config = dict(
    head_dim=32,
    intermediate_size=512,
    learning_rate=0.00483,
    final_lr_fraction=0.0,
    max_seq_len=256,
)
Each number is 50 + 15 x the weight over its row's rms, rounded and kept within 0 to 99. Layers, rows and columns count from 0. The size before them is the row's rms in percent of the matrix's.

# up: layer 2 MLP up, 512x128, rms 0.133, rows 438-464, columns 0-127
# down: layer 2 MLP down (transposed), 512x128, rms 0.118, rows 438-464, columns 0-127
up438 099:48 63 57 49 58 39 64 79 69 53 39 58 48 34 49 58 75 51 35 55 63 68 45 66 41 73 45 52 58 56 46 47 58 73 43 23 55 29 54 41 22 49 36 74 61 72 57 58 69 42 59 64 57 48 42 24 45 53 63 45 64 50 55 21 16 27 55 79 63 11 65 37 36 54 39 42 50 74 35 66 40 48 52 67 58 64 53 60 74 40 63 50 33 69 56 38 50 14 24 55 35 48 50 87 73 29 42 55 62 40 76 46 56 60 39 56 61 41 53 39 67 71 48 16 43 54 41 31
down438 099:39 51 26 34 43 30 39 66 45 39 74 51 59 57 47 60 46 45 23 63 46 70 32 65 80 39 43 40 55 47 55 63 37 55 78 44 48 37 72 67 64 49 76 55 62 44 39 29 52 21 36 54 51 68 45 53 36 32 21 61 36 75 68 42 48 41 49 17 62 61 44 39 50 57 50 52 55 25 42 32 69 50 28 62 61 54 34 45 43 41 57 58 26 39 63 58 27 58 35 68 31 52 56 28 40 51 61 57 99 64 44 52 55 31 35 42 58 63 71 72 51 39 48 76 26 50 51 77
up439 095:59 52 26 63 50 55 70 21 22 47 54 50 47 65 31 32 31 81 64 51 33 79 50 44 42 37 71 68 48 29 47 60 18 60 52 60 71 75 46 40 34 25 64 63 54 66 55 49 61 50 32 56 37 52 57 25 65 57 71 77 50 81 48 49 46 55 61 67 82 44 32 53 66 55 55 50 57 36 51 57 52 63 55 66 52 74 32 40 42 27 74 58 32 51 47 48 44 52 49 35 53 41 51 71 30 51 81 71 59 27 33 47 38 24 44 12 53 45 52 40 45 29 64 62 35 57 59 29
down439 104:45 48 50 35 36 54 73 71 47 42 75 76 48 24 36 86 46 55 61 54 63 60 24 32 56 32 53 42 61 25 58 56 44 61 33 50 40 70 35 65 42 56 39 55 40 34 42 51 70 64 68 48 39 66 46 50 57 57 45 90 44 46 40 56 64 59 38 51 37 64 60 39 25 78 55 68 78 55 51 70 44 72 91 43 68 74 48 51 41 44 59 55 51 64 49 80 48 31 44 73 88 48 45 62 47 57 77 81 66 61 75 24 58 57 56 63 58 52 41 59 40 62 50 32 50 36 56 41
up440 096:55 47 42 31 51 57 32 51 69 24 63 42 59 53 73 22 32 68 51 33 37 72 52 50 52 50 57 57 41 46 10 42 25 70 60 38 51 38 64 54 33 57 63 59 45 76 70 67 43 50 30 43 68 63 58 45 40 51 31 63 68 47 69 29 67 51 57 55 43 39 74 47 56 44 81 63 61 56 57 13 45 69 69 33 51 57 41 61 63 46 53 63 51 30 49 53 49 54 56 46 52 71 31 45 47 68 46 94 61 68 57 56 29 61 44 69 28 39 16 12 36 42 53 22 48 46 27 62
down440 100:53 35 45 50 61 66 49 56 61 46 47 40 68 31 34 65 62 60 56 56 32 32 50 42 74 52 64 48 45 48 61 63 36 28 34 76 59 40 65 35 56 68 56 33 19 68 59 69 57 69 73 49 36 36 70 55 33 71 49 45 51 80 64 61 42 51 54 38 27 56 13 43 72 13 64 25 30 79 43 70 56 53 55 49 37 71 30 64 27 54 26 61 29 43 56 44 73 51 26 37 27 32 53 73 64 51 42 41 49 67 65 57 42 25 43 22 62 46 41 58 59 34 70 62 39 46 65 49
up441 108:43 24 17 62 84 42 53 92 51 47 34 66 71 36 62 53 60 67 60 71 38 65 46 68 23 53 51 75 58 50 67 64 14 58 58 46 73 34 66 75 23 53 28 48 45 36 54 50 41 35 46 37 37 65 55 40 31 49 42 42 31 46 58 70 49 32 32 58 56 44 31 39 60 52 53 58 46 86 44 49 47 47 49 53 44 51 53 49 51 47 59 59 57 51 52 59 72 71 67 29 19 39 49 37 46 94 67 45 65 35 34 68 46 42 58 41 50 36 51 48 26 47 32 56 73 74 58 36
down441 118:47 56 42 45 58 68 42 51 57 54 46 54 73 68 75 44 33 45 32 55 38 61 60 28 40 08 57 77 60 38 48 52 25 75 41 36 74 47 47 67 30 63 35 55 58 25 50 49 31 70 27 28 24 51 55 47 85 32 48 50 65 32 45 44 68 60 60 73 66 36 39 64 26 56 44 50 35 42 64 60 46 48 02 54 32 86 54 61 56 52 57 59 34 51 56 47 55 68 55 55 49 68 45 39 45 37 16 52 52 31 67 61 44 47 49 27 45 48 59 68 30 31 52 31 40 47 24 63
up442 106:67 42 86 49 31 15 34 65 60 71 59 68 32 80 40 89 73 32 65 43 24 52 57 79 51 46 59 38 54 69 52 48 44 64 61 24 20 41 60 50 47 54 60 25 44 61 62 69 31 39 41 59 47 54 46 53 49 50 68 55 45 52 33 40 46 45 24 38 55 45 60 76 57 63 13 46 45 45 30 34 61 55 44 63 56 66 33 43 58 54 78 40 60 46 39 51 43 45 22 81 70 51 32 69 63 37 40 56 48 42 60 38 46 64 69 40 81 39 67 59 46 57 43 53 40 57 26 44
down442 107:50 56 56 23 42 41 58 56 38 33 51 35 42 42 57 54 48 75 15 66 42 42 65 29 30 62 61 56 66 60 54 64 19 45 86 88 49 40 22 64 61 38 43 73 59 66 32 37 47 51 51 23 79 75 66 68 60 41 26 63 48 59 45 54 71 63 75 79 49 19 47 42 73 26 70 37 63 48 55 76 58 55 46 39 51 41 79 55 72 55 51 52 54 65 57 45 42 60 68 50 18 43 50 56 38 42 55 42 56 29 53 44 39 32 67 60 57 43 51 70 65 66 43 66 53 37 44 55
up443 089:50 07 78 44 44 41 39 57 52 42 63 51 50 47 61 43 60 34 33 44 58 34 44 44 29 42 34 66 63 47 85 46 49 29 51 49 54 57 72 52 62 55 63 33 30 82 52 63 24 45 61 65 53 27 54 35 61 26 45 48 52 62 62 28 37 62 25 49 18 58 41 53 16 24 52 40 49 56 39 61 11 60 48 38 13 41 72 46 45 49 38 34 63 67 39 51 81 50 62 43 48 49 52 33 41 54 71 67 41 37 49 69 24 66 48 55 49 42 42 60 57 43 58 69 13 66 37 49
down443 082:53 70 56 68 63 82 47 35 41 40 60 32 42 28 40 36 38 53 35 42 41 56 50 61 78 44 64 72 69 54 10 27 42 50 35 42 43 43 26 38 53 35 54 40 74 31 36 48 61 57 42 50 85 33 38 81 57 41 44 49 50 30 23 44 58 36 73 44 74 34 29 88 64 53 55 75 26 46 40 56 46 41 59 35 54 32 39 51 47 40 56 41 16 31 62 33 48 31 32 55 49 32 59 59 26 22 66 53 61 49 23 39 52 35 61 38 67 67 53 44 45 57 55 46 43 34 47 48
up444 100:61 22 55 60 59 28 35 50 84 55 24 36 33 39 66 67 37 56 50 62 49 44 51 44 48 84 59 82 72 77 47 29 58 27 44 65 53 67 32 49 62 59 42 59 40 45 45 60 43 58 37 61 37 52 30 52 66 43 34 54 53 72 76 85 46 45 31 49 55 48 92 77 58 58 22 44 23 68 39 53 52 66 51 62 34 55 45 56 51 49 60 48 35 66 41 58 48 54 70 70 49 40 59 20 29 52 44 42 32 38 37 30 63 45 60 62 74 55 19 70 41 39 57 39 48 65 49 26
down444 109:48 63 31 55 41 28 44 52 34 51 43 43 47 60 57 53 41 81 39 50 47 59 23 46 55 69 48 64 43 72 70 45 35 43 18 54 67 36 78 23 38 66 59 47 27 56 48 44 42 29 65 55 86 55 43 43 53 60 28 65 43 48 43 63 64 33 50 36 55 42 49 55 73 43 76 48 60 52 59 26 31 64 53 50 49 72 45 74 55 67 31 43 70 49 47 48 00 20 46 50 46 56 49 32 60 56 71 57 43 17 63 63 39 31 38 35 59 84 75 69 65 67 54 62 29 61 56 56
up445 100:64 61 57 65 29 55 57 50 49 12 82 59 53 79 54 56 33 34 68 54 47 39 51 51 53 53 47 51 70 57 51 52 61 32 69 65 38 35 14 43 55 48 51 46 38 42 72 56 61 30 45 45 52 72 36 45 43 43 75 62 61 56 22 52 56 44 34 70 23 73 58 60 63 58 42 63 50 62 45 38 58 67 32 31 43 03 57 71 47 40 64 58 43 53 60 45 48 58 42 49 53 52 14 33 49 66 29 29 36 61 51 40 28 55 84 21 24 41 61 25 75 40 50 56 71 51 54 68
down445 102:44 33 46 47 46 36 59 57 36 70 13 48 44 25 55 45 80 44 13 44 53 58 22 54 57 49 47 61 59 49 47 49 55 44 30 48 53 66 51 46 42 57 41 51 45 26 34 38 47 59 57 56 24 37 51 64 43 51 42 45 19 44 69 28 39 79 39 32 39 17 37 44 72 36 61 46 41 40 75 29 50 32 56 50 59 78 44 13 09 29 63 70 56 64 37 78 40 39 51 51 49 44 55 37 33 24 54 30 55 47 36 64 45 54 49 40 55 57 79 41 45 34 42 32 84 41 56 55
up446 101:34 55 41 27 39 70 54 29 67 60 55 42 60 40 62 51 13 47 49 70 45 61 49 51 58 43 45 50 66 82 53 29 44 82 86 36 54 59 37 79 28 63 59 60 40 15 54 41 44 60 44 60 36 20 22 43 53 36 66 68 40 49 55 43 29 70 22 38 49 65 58 49 20 63 46 28 71 40 52 47 47 64 40 69 52 53 47 55 38 65 72 56 39 79 61 43 31 51 36 42 40 33 46 34 76 67 44 33 77 34 33 58 68 55 86 61 34 41 56 49 49 42 44 42 51 47 56 59
down446 104:66 59 57 58 55 49 65 34 59 60 30 70 42 60 64 31 65 38 33 32 37 44 65 55 48 49 66 44 32 55 33 53 50 38 42 39 59 64 34 30 70 38 66 20 69 94 49 59 26 47 41 40 61 46 35 60 64 57 40 67 57 70 28 10 39 50 29 33 72 19 46 44 59 47 52 49 28 60 35 48 55 63 40 41 16 47 38 67 38 40 81 48 60 53 72 45 76 72 53 57 55 42 67 68 28 35 73 30 24 60 44 66 62 72 21 48 62 55 55 54 62 49 42 41 42 39 33 43
up447 111:77 28 45 72 64 47 27 34 26 41 64 61 63 39 75 47 47 34 26 35 55 53 36 35 40 56 58 62 59 49 69 44 45 39 67 76 47 37 61 49 46 45 43 36 53 37 26 33 33 05 57 45 58 49 49 67 47 60 57 63 77 52 70 57 47 19 49 42 56 62 44 60 28 85 53 26 45 32 68 42 87 48 66 45 83 55 76 78 40 43 42 46 72 62 62 45 59 27 38 54 62 62 58 37 45 44 46 55 76 57 68 56 47 48 50 62 60 47 16 39 40 56 61 46 47 40 20 51
down447 102:31 43 68 59 38 37 62 21 51 41 26 40 60 43 29 48 57 65 53 36 60 29 53 45 54 54 80 40 48 48 52 17 47 18 48 42 45 57 47 54 26 42 61 65 50 42 62 53 36 82 48 82 22 27 51 54 63 48 46 58 42 73 50 31 25 37 29 36 72 44 54 32 65 37 87 51 35 56 41 55 36 61 62 27 49 47 32 34 70 24 56 39 42 66 44 52 26 82 49 44 18 60 56 32 76 62 64 61 55 41 37 60 40 65 40 28 51 62 53 40 54 60 48 15 53 41 52 43
up448 102:71 69 47 47 59 67 65 51 58 58 56 58 67 52 54 55 71 67 39 65 50 35 61 33 35 40 65 54 63 68 51 56 58 31 39 50 45 46 34 47 60 46 46 40 39 35 42 41 52 61 32 37 23 62 70 43 46 32 40 55 24 37 48 59 85 38 29 80 46 42 41 60 57 81 51 00 57 40 39 40 34 78 21 53 54 43 61 47 60 63 62 52 38 61 53 62 46 61 50 55 58 32 25 61 67 63 55 75 55 74 68 46 48 45 24 30 54 35 82 54 53 16 29 56 69 69 31 67
down448 093:42 31 45 58 50 33 70 16 18 74 55 29 67 43 74 52 48 45 64 48 59 49 53 41 66 54 49 53 34 34 35 31 29 55 65 28 58 63 51 62 75 70 58 41 61 59 28 41 45 57 73 54 76 18 27 50 34 45 47 62 53 55 46 38 58 58 68 55 60 51 50 56 35 53 40 79 57 77 58 47 52 47 50 59 72 42 33 60 27 17 48 56 58 24 36 33 46 70 65 24 53 74 80 22 44 26 56 43 45 50 30 58 50 60 46 43 29 49 41 38 38 56 48 41 38 49 65 04
up449 100:70 50 42 49 31 60 54 61 39 39 48 54 51 35 37 54 33 54 45 75 30 77 50 30 49 62 54 48 65 69 68 51 38 62 51 99 47 43 80 88 55 55 40 40 35 51 64 35 30 54 18 75 72 47 51 66 43 21 67 36 62 29 30 58 69 48 36 63 40 50 33 39 56 27 58 63 62 49 42 39 67 44 39 45 51 56 58 45 52 68 52 50 46 33 78 77 33 64 34 38 67 49 51 16 27 59 60 65 35 72 31 53 36 62 27 56 73 33 51 64 34 45 40 45 51 44 40 29
down449 092:35 32 55 61 57 53 49 38 37 69 73 39 33 44 43 60 77 44 30 26 43 19 38 61 34 60 51 39 54 38 36 51 62 73 44 36 63 73 46 29 53 44 68 59 60 58 39 56 67 61 53 43 24 18 38 17 55 68 51 39 64 76 56 44 23 50 60 84 54 28 44 51 69 62 55 45 37 40 55 65 46 53 59 52 45 77 39 45 60 16 38 69 51 62 39 47 52 41 63 53 44 76 62 83 62 40 63 25 66 41 55 85 58 51 54 49 62 62 59 35 39 88 67 59 44 67 46 68
up450 107:74 35 40 62 57 44 69 41 62 56 61 37 18 40 19 62 42 59 47 64 59 53 56 69 50 60 68 59 64 66 45 38 39 33 67 22 26 51 71 56 46 20 61 39 41 28 63 51 70 58 71 45 57 29 63 62 63 40 94 45 40 62 65 52 53 41 40 40 40 48 71 47 52 50 42 57 33 51 71 54 20 52 65 49 70 69 82 52 30 33 78 24 60 31 40 35 68 43 62 61 40 56 25 33 72 49 45 54 63 39 51 66 34 64 41 59 24 57 51 59 58 49 37 24 65 40 20 49
down450 101:55 59 60 42 49 69 33 37 43 44 43 60 71 42 50 20 33 28 74 27 57 62 64 48 45 19 35 46 38 26 84 61 57 53 50 54 67 49 42 52 57 68 19 70 64 35 45 78 38 16 56 48 35 58 42 16 53 59 14 75 51 29 55 36 74 48 63 46 58 27 46 38 53 74 31 45 55 60 50 73 72 51 38 67 54 55 29 56 47 73 36 84 47 48 67 57 38 55 45 60 41 42 56 66 50 59 31 49 48 51 82 35 58 51 34 40 60 47 64 58 35 63 51 54 23 59 68 38
up451 104:62 81 34 27 57 79 40 58 29 52 54 50 39 63 57 45 34 52 56 47 52 30 40 73 24 47 23 66 44 13 66 74 63 62 44 48 57 42 58 60 55 77 46 50 46 55 56 44 53 68 50 00 51 48 35 12 62 55 73 46 23 46 64 24 56 36 43 37 40 56 19 36 37 41 63 54 52 31 55 39 49 53 60 33 43 67 41 57 50 52 42 52 52 65 49 75 51 29 48 74 63 73 69 64 56 61 43 67 59 47 50 25 31 61 32 44 63 60 38 57 46 58 69 15 53 61 42 39
down451 097:72 61 40 68 39 36 59 58 45 60 43 35 41 26 55 42 64 37 59 51 63 48 63 41 66 59 67 45 77 51 47 40 50 60 60 48 26 55 44 56 24 29 46 43 70 65 47 70 57 31 49 80 40 65 54 55 59 45 26 72 50 45 47 52 25 72 49 62 54 33 72 52 60 57 59 27 26 55 47 72 26 56 32 70 60 46 68 89 64 43 68 20 64 48 53 35 78 51 59 31 41 57 66 60 43 52 70 48 35 30 76 62 51 61 43 67 35 81 46 70 46 30 36 58 74 71 79 28
up452 097:60 60 58 56 46 80 82 28 78 39 37 40 61 70 34 30 45 53 19 47 88 33 44 50 25 75 51 30 44 64 35 52 49 34 61 49 61 41 35 54 63 45 58 34 65 64 56 47 64 62 54 25 30 66 67 66 47 32 47 69 39 57 43 64 56 47 15 43 45 45 56 46 41 77 42 47 65 42 28 45 54 59 47 34 42 54 62 86 27 39 43 36 42 60 34 52 42 46 51 32 57 45 64 46 74 49 87 32 47 33 48 48 35 36 37 47 42 48 61 29 66 21 40 24 66 64 78 56
down452 100:55 43 40 43 66 27 63 60 45 69 36 52 55 41 72 69 76 45 48 49 33 56 53 76 48 39 45 23 70 43 70 71 75 63 35 32 53 63 76 39 64 59 33 48 36 55 46 67 52 79 49 55 71 53 81 43 61 48 63 70 77 38 56 62 79 41 37 48 52 70 37 49 63 38 43 39 40 24 58 12 63 38 59 57 38 67 80 23 71 64 36 53 54 43 58 61 29 57 54 58 44 43 53 53 41 40 38 50 64 58 63 36 51 68 75 39 41 47 52 54 57 68 72 60 61 08 51 17
up453 106:80 23 74 56 69 35 24 32 46 53 22 57 51 55 56 47 51 45 39 62 41 64 71 43 72 55 25 47 61 71 60 74 85 49 33 60 50 51 52 47 38 17 45 66 48 18 61 41 47 61 38 63 42 41 19 67 28 50 43 41 58 79 58 22 44 32 43 49 52 52 29 42 66 61 41 37 58 21 50 38 59 49 49 53 52 51 84 56 35 80 42 58 66 56 66 66 51 28 63 59 29 62 59 33 29 45 37 63 54 32 60 31 46 66 39 41 54 52 87 39 59 34 61 37 49 60 55 42
down453 105:32 68 19 47 32 67 55 60 38 57 77 39 57 30 44 61 46 65 34 28 46 43 69 46 40 31 41 55 39 46 50 28 19 43 53 65 49 54 51 46 70 38 48 61 48 64 54 36 47 74 43 34 67 76 89 35 51 32 62 57 64 22 77 69 61 54 28 43 35 54 65 74 42 66 43 48 49 42 49 50 46 65 74 74 37 52 33 64 59 36 61 46 34 49 49 41 55 56 26 66 76 31 64 40 72 45 46 20 79 58 44 78 45 47 53 51 35 47 36 64 36 74 37 43 59 34 16 39
up454 108:49 54 59 84 54 36 55 52 44 50 37 39 43 53 62 28 65 48 44 45 16 37 26 35 74 45 49 61 48 43 54 89 46 67 48 44 23 37 37 58 69 42 69 48 26 40 71 39 45 50 46 55 59 41 48 45 79 43 63 50 52 74 75 46 39 58 28 68 12 63 46 74 35 58 68 46 30 21 47 29 64 42 61 60 40 33 58 53 45 47 58 41 57 22 21 27 43 46 44 39 47 70 51 25 36 52 48 39 63 72 72 49 50 49 87 39 52 50 39 50 22 33 55 37 66 76 36 42
down454 102:55 53 29 55 29 65 43 50 57 38 76 47 47 18 28 71 41 31 56 55 95 21 65 43 25 52 61 37 50 74 36 62 56 25 44 50 54 51 45 45 24 70 29 40 66 37 68 31 41 49 33 40 45 65 22 39 51 60 53 53 50 47 46 56 40 53 44 58 62 41 53 48 62 62 36 70 53 61 44 65 37 55 62 64 47 55 53 28 60 64 43 75 61 68 48 55 70 37 35 70 63 47 33 18 51 46 77 28 40 54 44 23 62 19 20 38 47 38 37 71 51 62 40 37 73 34 29 67
up455 094:61 29 54 52 52 43 43 33 48 58 55 58 60 57 41 57 40 53 31 46 64 54 71 55 55 37 59 37 46 48 37 49 43 83 56 54 81 47 62 44 25 72 21 80 58 52 25 74 49 64 73 45 20 56 42 54 76 78 75 37 53 56 67 61 52 76 73 58 48 51 39 27 39 46 65 47 43 61 37 40 35 60 40 61 32 53 37 41 42 30 56 63 32 72 44 37 72 45 50 32 58 18 63 55 59 56 64 92 57 34 85 75 53 63 41 43 58 44 23 41 38 42 64 33 49 29 60 35
down455 099:39 23 49 54 40 56 63 65 50 35 48 58 55 55 40 57 21 55 89 37 40 62 40 39 76 50 69 68 88 42 67 45 60 51 55 48 59 51 57 61 63 48 34 76 67 57 05 39 59 57 68 60 40 53 53 53 42 34 71 55 36 39 47 28 56 61 81 60 31 44 23 57 64 72 50 74 39 42 58 67 25 48 51 55 33 59 52 57 44 35 59 40 66 65 64 59 47 60 37 30 47 46 58 38 28 50 37 60 48 61 51 41 30 32 42 21 55 36 33 49 51 53 10 66 85 29 65 64
up456 098:46 53 72 45 32 26 43 33 63 51 58 61 92 61 71 43 22 37 81 59 39 72 45 34 28 85 21 72 51 34 52 42 55 39 79 61 76 74 49 30 38 51 27 72 36 56 52 47 44 49 52 42 48 52 55 53 44 45 53 35 23 70 57 46 60 54 48 60 49 55 49 60 25 36 30 55 49 34 49 27 73 64 63 29 38 14 34 59 72 45 54 76 30 52 59 41 56 47 36 68 61 29 58 69 47 24 44 48 28 51 53 37 50 66 43 41 50 76 41 62 57 41 52 27 56 45 39 48
down456 106:30 78 46 81 26 70 58 40 42 63 46 47 75 60 37 54 17 45 61 46 46 60 55 16 47 49 61 62 65 47 58 58 41 61 55 39 46 52 59 29 40 37 47 41 26 58 48 40 53 50 40 39 48 60 59 29 33 55 56 26 49 53 52 63 83 67 43 59 35 38 52 61 37 54 22 80 28 52 47 53 47 24 83 71 41 41 49 25 29 27 75 75 55 57 74 28 44 65 69 52 52 55 64 63 67 52 76 47 58 30 68 48 39 56 33 68 61 49 90 38 32 56 39 27 50 47 40 46
up457 099:59 53 45 77 32 50 34 52 42 44 70 49 38 55 55 36 31 60 62 38 40 49 48 54 42 54 41 54 34 82 52 17 73 48 47 36 63 50 81 59 46 62 68 73 68 23 35 54 26 41 70 50 54 58 84 52 65 70 13 31 54 32 65 70 45 36 13 58 49 45 59 31 71 21 51 80 64 47 38 39 52 58 55 27 49 67 74 64 30 47 59 53 32 52 60 48 42 59 47 47 81 53 45 48 38 69 33 57 57 54 68 52 46 33 62 72 34 49 56 36 56 39 21 53 61 59 26 64
down457 101:65 38 47 36 65 41 75 44 36 49 63 50 67 59 72 45 64 50 65 56 48 38 28 64 56 50 48 51 46 59 71 59 59 45 14 71 44 51 60 36 42 35 40 49 46 71 44 47 76 68 45 67 44 57 05 27 36 38 71 78 48 14 52 38 80 75 51 69 40 43 52 25 40 42 46 32 60 37 63 27 50 54 60 55 35 37 41 82 69 44 50 47 66 71 30 43 25 64 43 52 50 34 56 62 39 45 29 43 39 56 38 40 42 43 26 39 85 45 44 50 71 58 48 56 58 82 74 41
up458 090:69 84 45 46 44 29 49 29 71 23 48 36 50 42 48 57 58 52 45 59 69 59 63 78 35 61 46 53 60 63 60 99 44 49 50 50 51 55 56 59 52 57 41 28 51 70 66 44 38 60 67 37 46 65 53 61 26 64 64 27 31 64 47 72 74 63 49 63 66 31 42 56 51 40 31 63 62 21 50 65 50 46 44 52 38 55 22 38 65 78 55 44 54 64 51 65 57 64 50 48 41 44 29 22 64 43 43 40 80 43 27 38 49 58 01 44 41 50 36 42 61 65 61 47 87 63 58 33
down458 098:20 48 74 52 34 36 44 43 41 62 54 37 34 49 62 46 64 56 69 47 40 27 50 61 61 47 59 54 51 66 52 19 36 37 40 49 86 31 51 49 45 75 47 61 41 58 63 31 36 38 60 50 68 27 54 58 49 38 50 77 45 44 29 30 68 17 47 37 64 56 26 43 29 45 57 23 70 59 38 43 46 38 46 43 78 54 61 23 39 28 31 53 60 37 37 42 46 47 51 53 48 52 36 52 50 67 21 27 15 43 40 62 60 52 72 22 45 43 77 47 89 44 57 64 38 19 36 45
up459 095:31 54 49 38 60 36 48 72 69 55 33 51 42 43 23 43 59 77 41 57 55 39 63 54 67 50 68 44 51 28 62 34 50 41 32 18 63 59 27 56 56 60 59 64 71 55 60 33 78 59 33 59 37 53 38 57 85 17 29 68 59 42 46 33 32 65 44 51 36 70 57 59 40 72 37 62 43 15 43 46 74 37 30 52 12 77 73 46 47 35 67 37 70 41 42 42 61 44 43 34 48 59 54 81 71 35 40 60 58 59 59 53 19 34 62 43 36 70 62 42 37 45 36 54 35 64 46 37
down459 095:56 71 63 47 54 51 45 44 51 45 56 52 67 69 44 34 24 33 57 47 56 43 44 37 36 70 37 14 65 42 64 44 52 67 58 70 26 42 50 54 53 15 45 45 25 43 60 51 36 72 72 43 66 48 43 57 41 52 51 21 51 46 72 61 58 36 35 56 62 16 35 47 56 41 24 35 29 88 33 46 14 50 60 69 44 37 25 54 61 36 46 35 52 38 61 56 25 39 49 58 48 50 46 25 50 66 36 64 39 47 63 55 38 58 61 65 55 93 52 75 70 54 52 54 77 16 37 56
up460 102:63 15 39 71 57 33 31 71 68 60 99 69 45 46 20 54 60 61 51 70 61 67 40 67 56 55 36 62 21 44 41 46 69 56 55 70 72 37 63 65 52 59 70 82 32 47 55 52 44 33 67 48 53 65 63 18 54 36 35 28 37 51 44 51 75 63 48 49 62 45 75 43 29 42 46 47 47 78 48 54 50 54 44 49 52 13 28 49 22 42 69 38 28 27 33 59 57 78 26 47 40 37 52 67 46 54 37 39 48 49 58 69 54 53 47 60 44 42 56 50 50 72 65 63 38 48 56 55
down460 109:47 60 54 22 37 34 58 59 36 54 67 43 74 40 61 65 53 56 78 61 66 42 72 36 52 49 58 58 39 41 63 37 66 55 47 50 43 35 42 60 58 52 45 40 23 74 62 53 51 72 60 50 29 52 55 62 65 24 44 07 68 39 39 70 33 20 78 50 35 31 77 49 56 66 49 64 48 44 43 58 53 29 32 52 55 62 58 53 19 49 57 59 36 40 67 40 45 54 36 36 47 63 40 18 31 59 54 25 74 62 30 55 29 80 79 34 45 69 41 34 50 24 46 24 59 47 61 31
up461 097:74 32 66 30 29 51 63 50 43 41 44 30 46 52 47 39 41 55 44 58 41 52 61 71 49 35 73 65 50 44 35 66 34 32 56 49 72 53 54 52 52 51 74 69 38 34 44 51 69 62 48 59 39 79 61 66 47 74 23 50 41 58 59 20 47 32 41 70 69 41 26 53 58 64 36 59 32 49 37 31 48 26 42 60 26 89 63 54 27 31 52 40 72 57 80 81 36 32 64 51 70 73 49 19 33 27 44 57 33 62 36 62 72 79 59 50 53 65 50 24 39 55 49 46 61 60 39 55
down461 093:26 66 59 45 49 61 33 36 42 63 50 52 71 52 61 78 48 66 29 31 53 46 49 23 46 47 38 73 56 20 61 32 46 46 37 38 61 54 56 51 56 51 45 79 67 46 46 52 39 69 75 38 49 26 55 50 21 45 57 26 43 37 55 73 45 57 52 42 45 46 76 39 63 44 37 73 50 56 40 39 64 63 62 56 56 04 37 77 56 54 48 52 64 58 34 29 47 40 31 36 34 42 50 65 72 52 57 65 73 41 72 22 33 42 70 52 54 23 52 62 22 21 22 36 35 39 38 70
up462 099:68 48 54 64 25 16 59 57 28 32 40 46 48 64 62 54 50 66 53 28 47 40 48 40 56 52 61 35 37 86 52 46 39 78 35 49 60 65 63 63 27 27 66 47 39 47 52 61 29 31 37 57 39 52 53 36 40 39 38 41 78 54 39 51 62 70 55 29 77 58 18 42 57 52 27 47 41 52 50 35 64 34 54 39 50 54 70 63 61 87 61 36 80 23 33 68 18 46 60 58 38 37 58 61 55 52 52 65 65 42 33 57 53 68 67 55 30 25 64 47 28 64 64 37 56 61 28 17
down462 107:71 74 44 41 21 34 42 36 74 33 43 19 39 59 82 32 40 41 44 25 55 47 59 44 56 62 63 46 40 59 48 62 13 61 46 43 32 26 54 48 20 73 56 36 37 76 31 51 54 39 58 48 45 49 63 47 27 53 34 39 42 34 53 61 79 44 44 50 64 46 50 76 43 60 64 39 68 65 79 39 71 51 41 67 44 42 53 26 65 54 36 39 55 43 31 68 64 56 92 51 24 72 51 46 64 49 47 54 47 46 54 30 66 51 44 39 32 53 43 59 44 23 50 79 21 33 60 48
up463 101:62 43 64 44 55 49 49 27 61 60 96 52 36 46 82 52 53 24 58 47 50 48 44 34 61 77 53 64 59 65 23 55 26 49 68 46 44 36 40 55 26 71 62 49 22 53 76 44 42 43 76 65 66 60 49 68 54 38 85 37 11 56 41 49 65 33 49 66 54 52 28 30 39 60 51 56 61 61 42 36 48 54 64 45 59 52 25 54 74 72 41 35 43 45 73 41 46 39 59 63 47 67 49 50 48 47 62 45 47 41 52 53 54 19 25 29 51 64 27 05 59 42 53 33 42 38 70 54
down463 104:59 42 57 65 55 52 45 51 13 43 31 40 33 56 48 19 80 35 40 33 73 63 27 53 30 77 50 54 45 72 39 52 51 35 74 53 37 45 60 46 55 44 47 51 73 40 47 49 60 44 45 34 36 63 55 35 46 51 56 86 62 40 38 33 38 99 59 36 41 56 59 77 46 49 51 40 22 21 54 43 58 54 58 54 69 63 28 47 75 63 49 55 77 42 46 61 24 60 47 36 66 35 39 34 35 39 42 29 40 60 70 38 44 59 70 69 76 76 60 39 48 43 59 66 48 36 27 64
up464 107:25 38 59 63 23 58 67 33 32 51 60 54 12 60 49 48 55 59 41 16 48 51 27 40 25 41 43 47 51 68 49 48 74 47 55 51 11 58 75 39 50 25 48 61 47 76 43 62 56 77 34 48 40 50 77 46 64 47 41 50 56 59 64 31 42 42 45 29 30 73 38 47 50 45 81 67 54 61 53 47 67 34 41 56 48 34 42 55 38 56 39 81 61 39 31 55 33 74 43 31 49 33 71 49 37 67 51 40 54 30 63 42 23 23 60 70 32 76 47 66 51 36 71 33 51 49 67 35
down464 108:59 46 43 57 43 47 25 43 37 63 39 32 75 32 70 29 48 46 39 52 37 43 44 54 46 93 55 51 65 44 12 54 65 45 61 47 37 73 47 65 58 63 66 47 69 40 68 45 43 22 46 38 56 53 17 63 30 27 60 55 11 44 34 46 18 44 64 80 42 69 42 61 36 70 48 52 51 38 54 56 56 53 39 40 39 49 28 41 35 51 59 39 24 34 82 30 61 33 46 55 37 50 45 69 22 32 45 30 42 69 56 58 45 31 60 14 44 46 64 51 51 45 62 70 37 46 68 43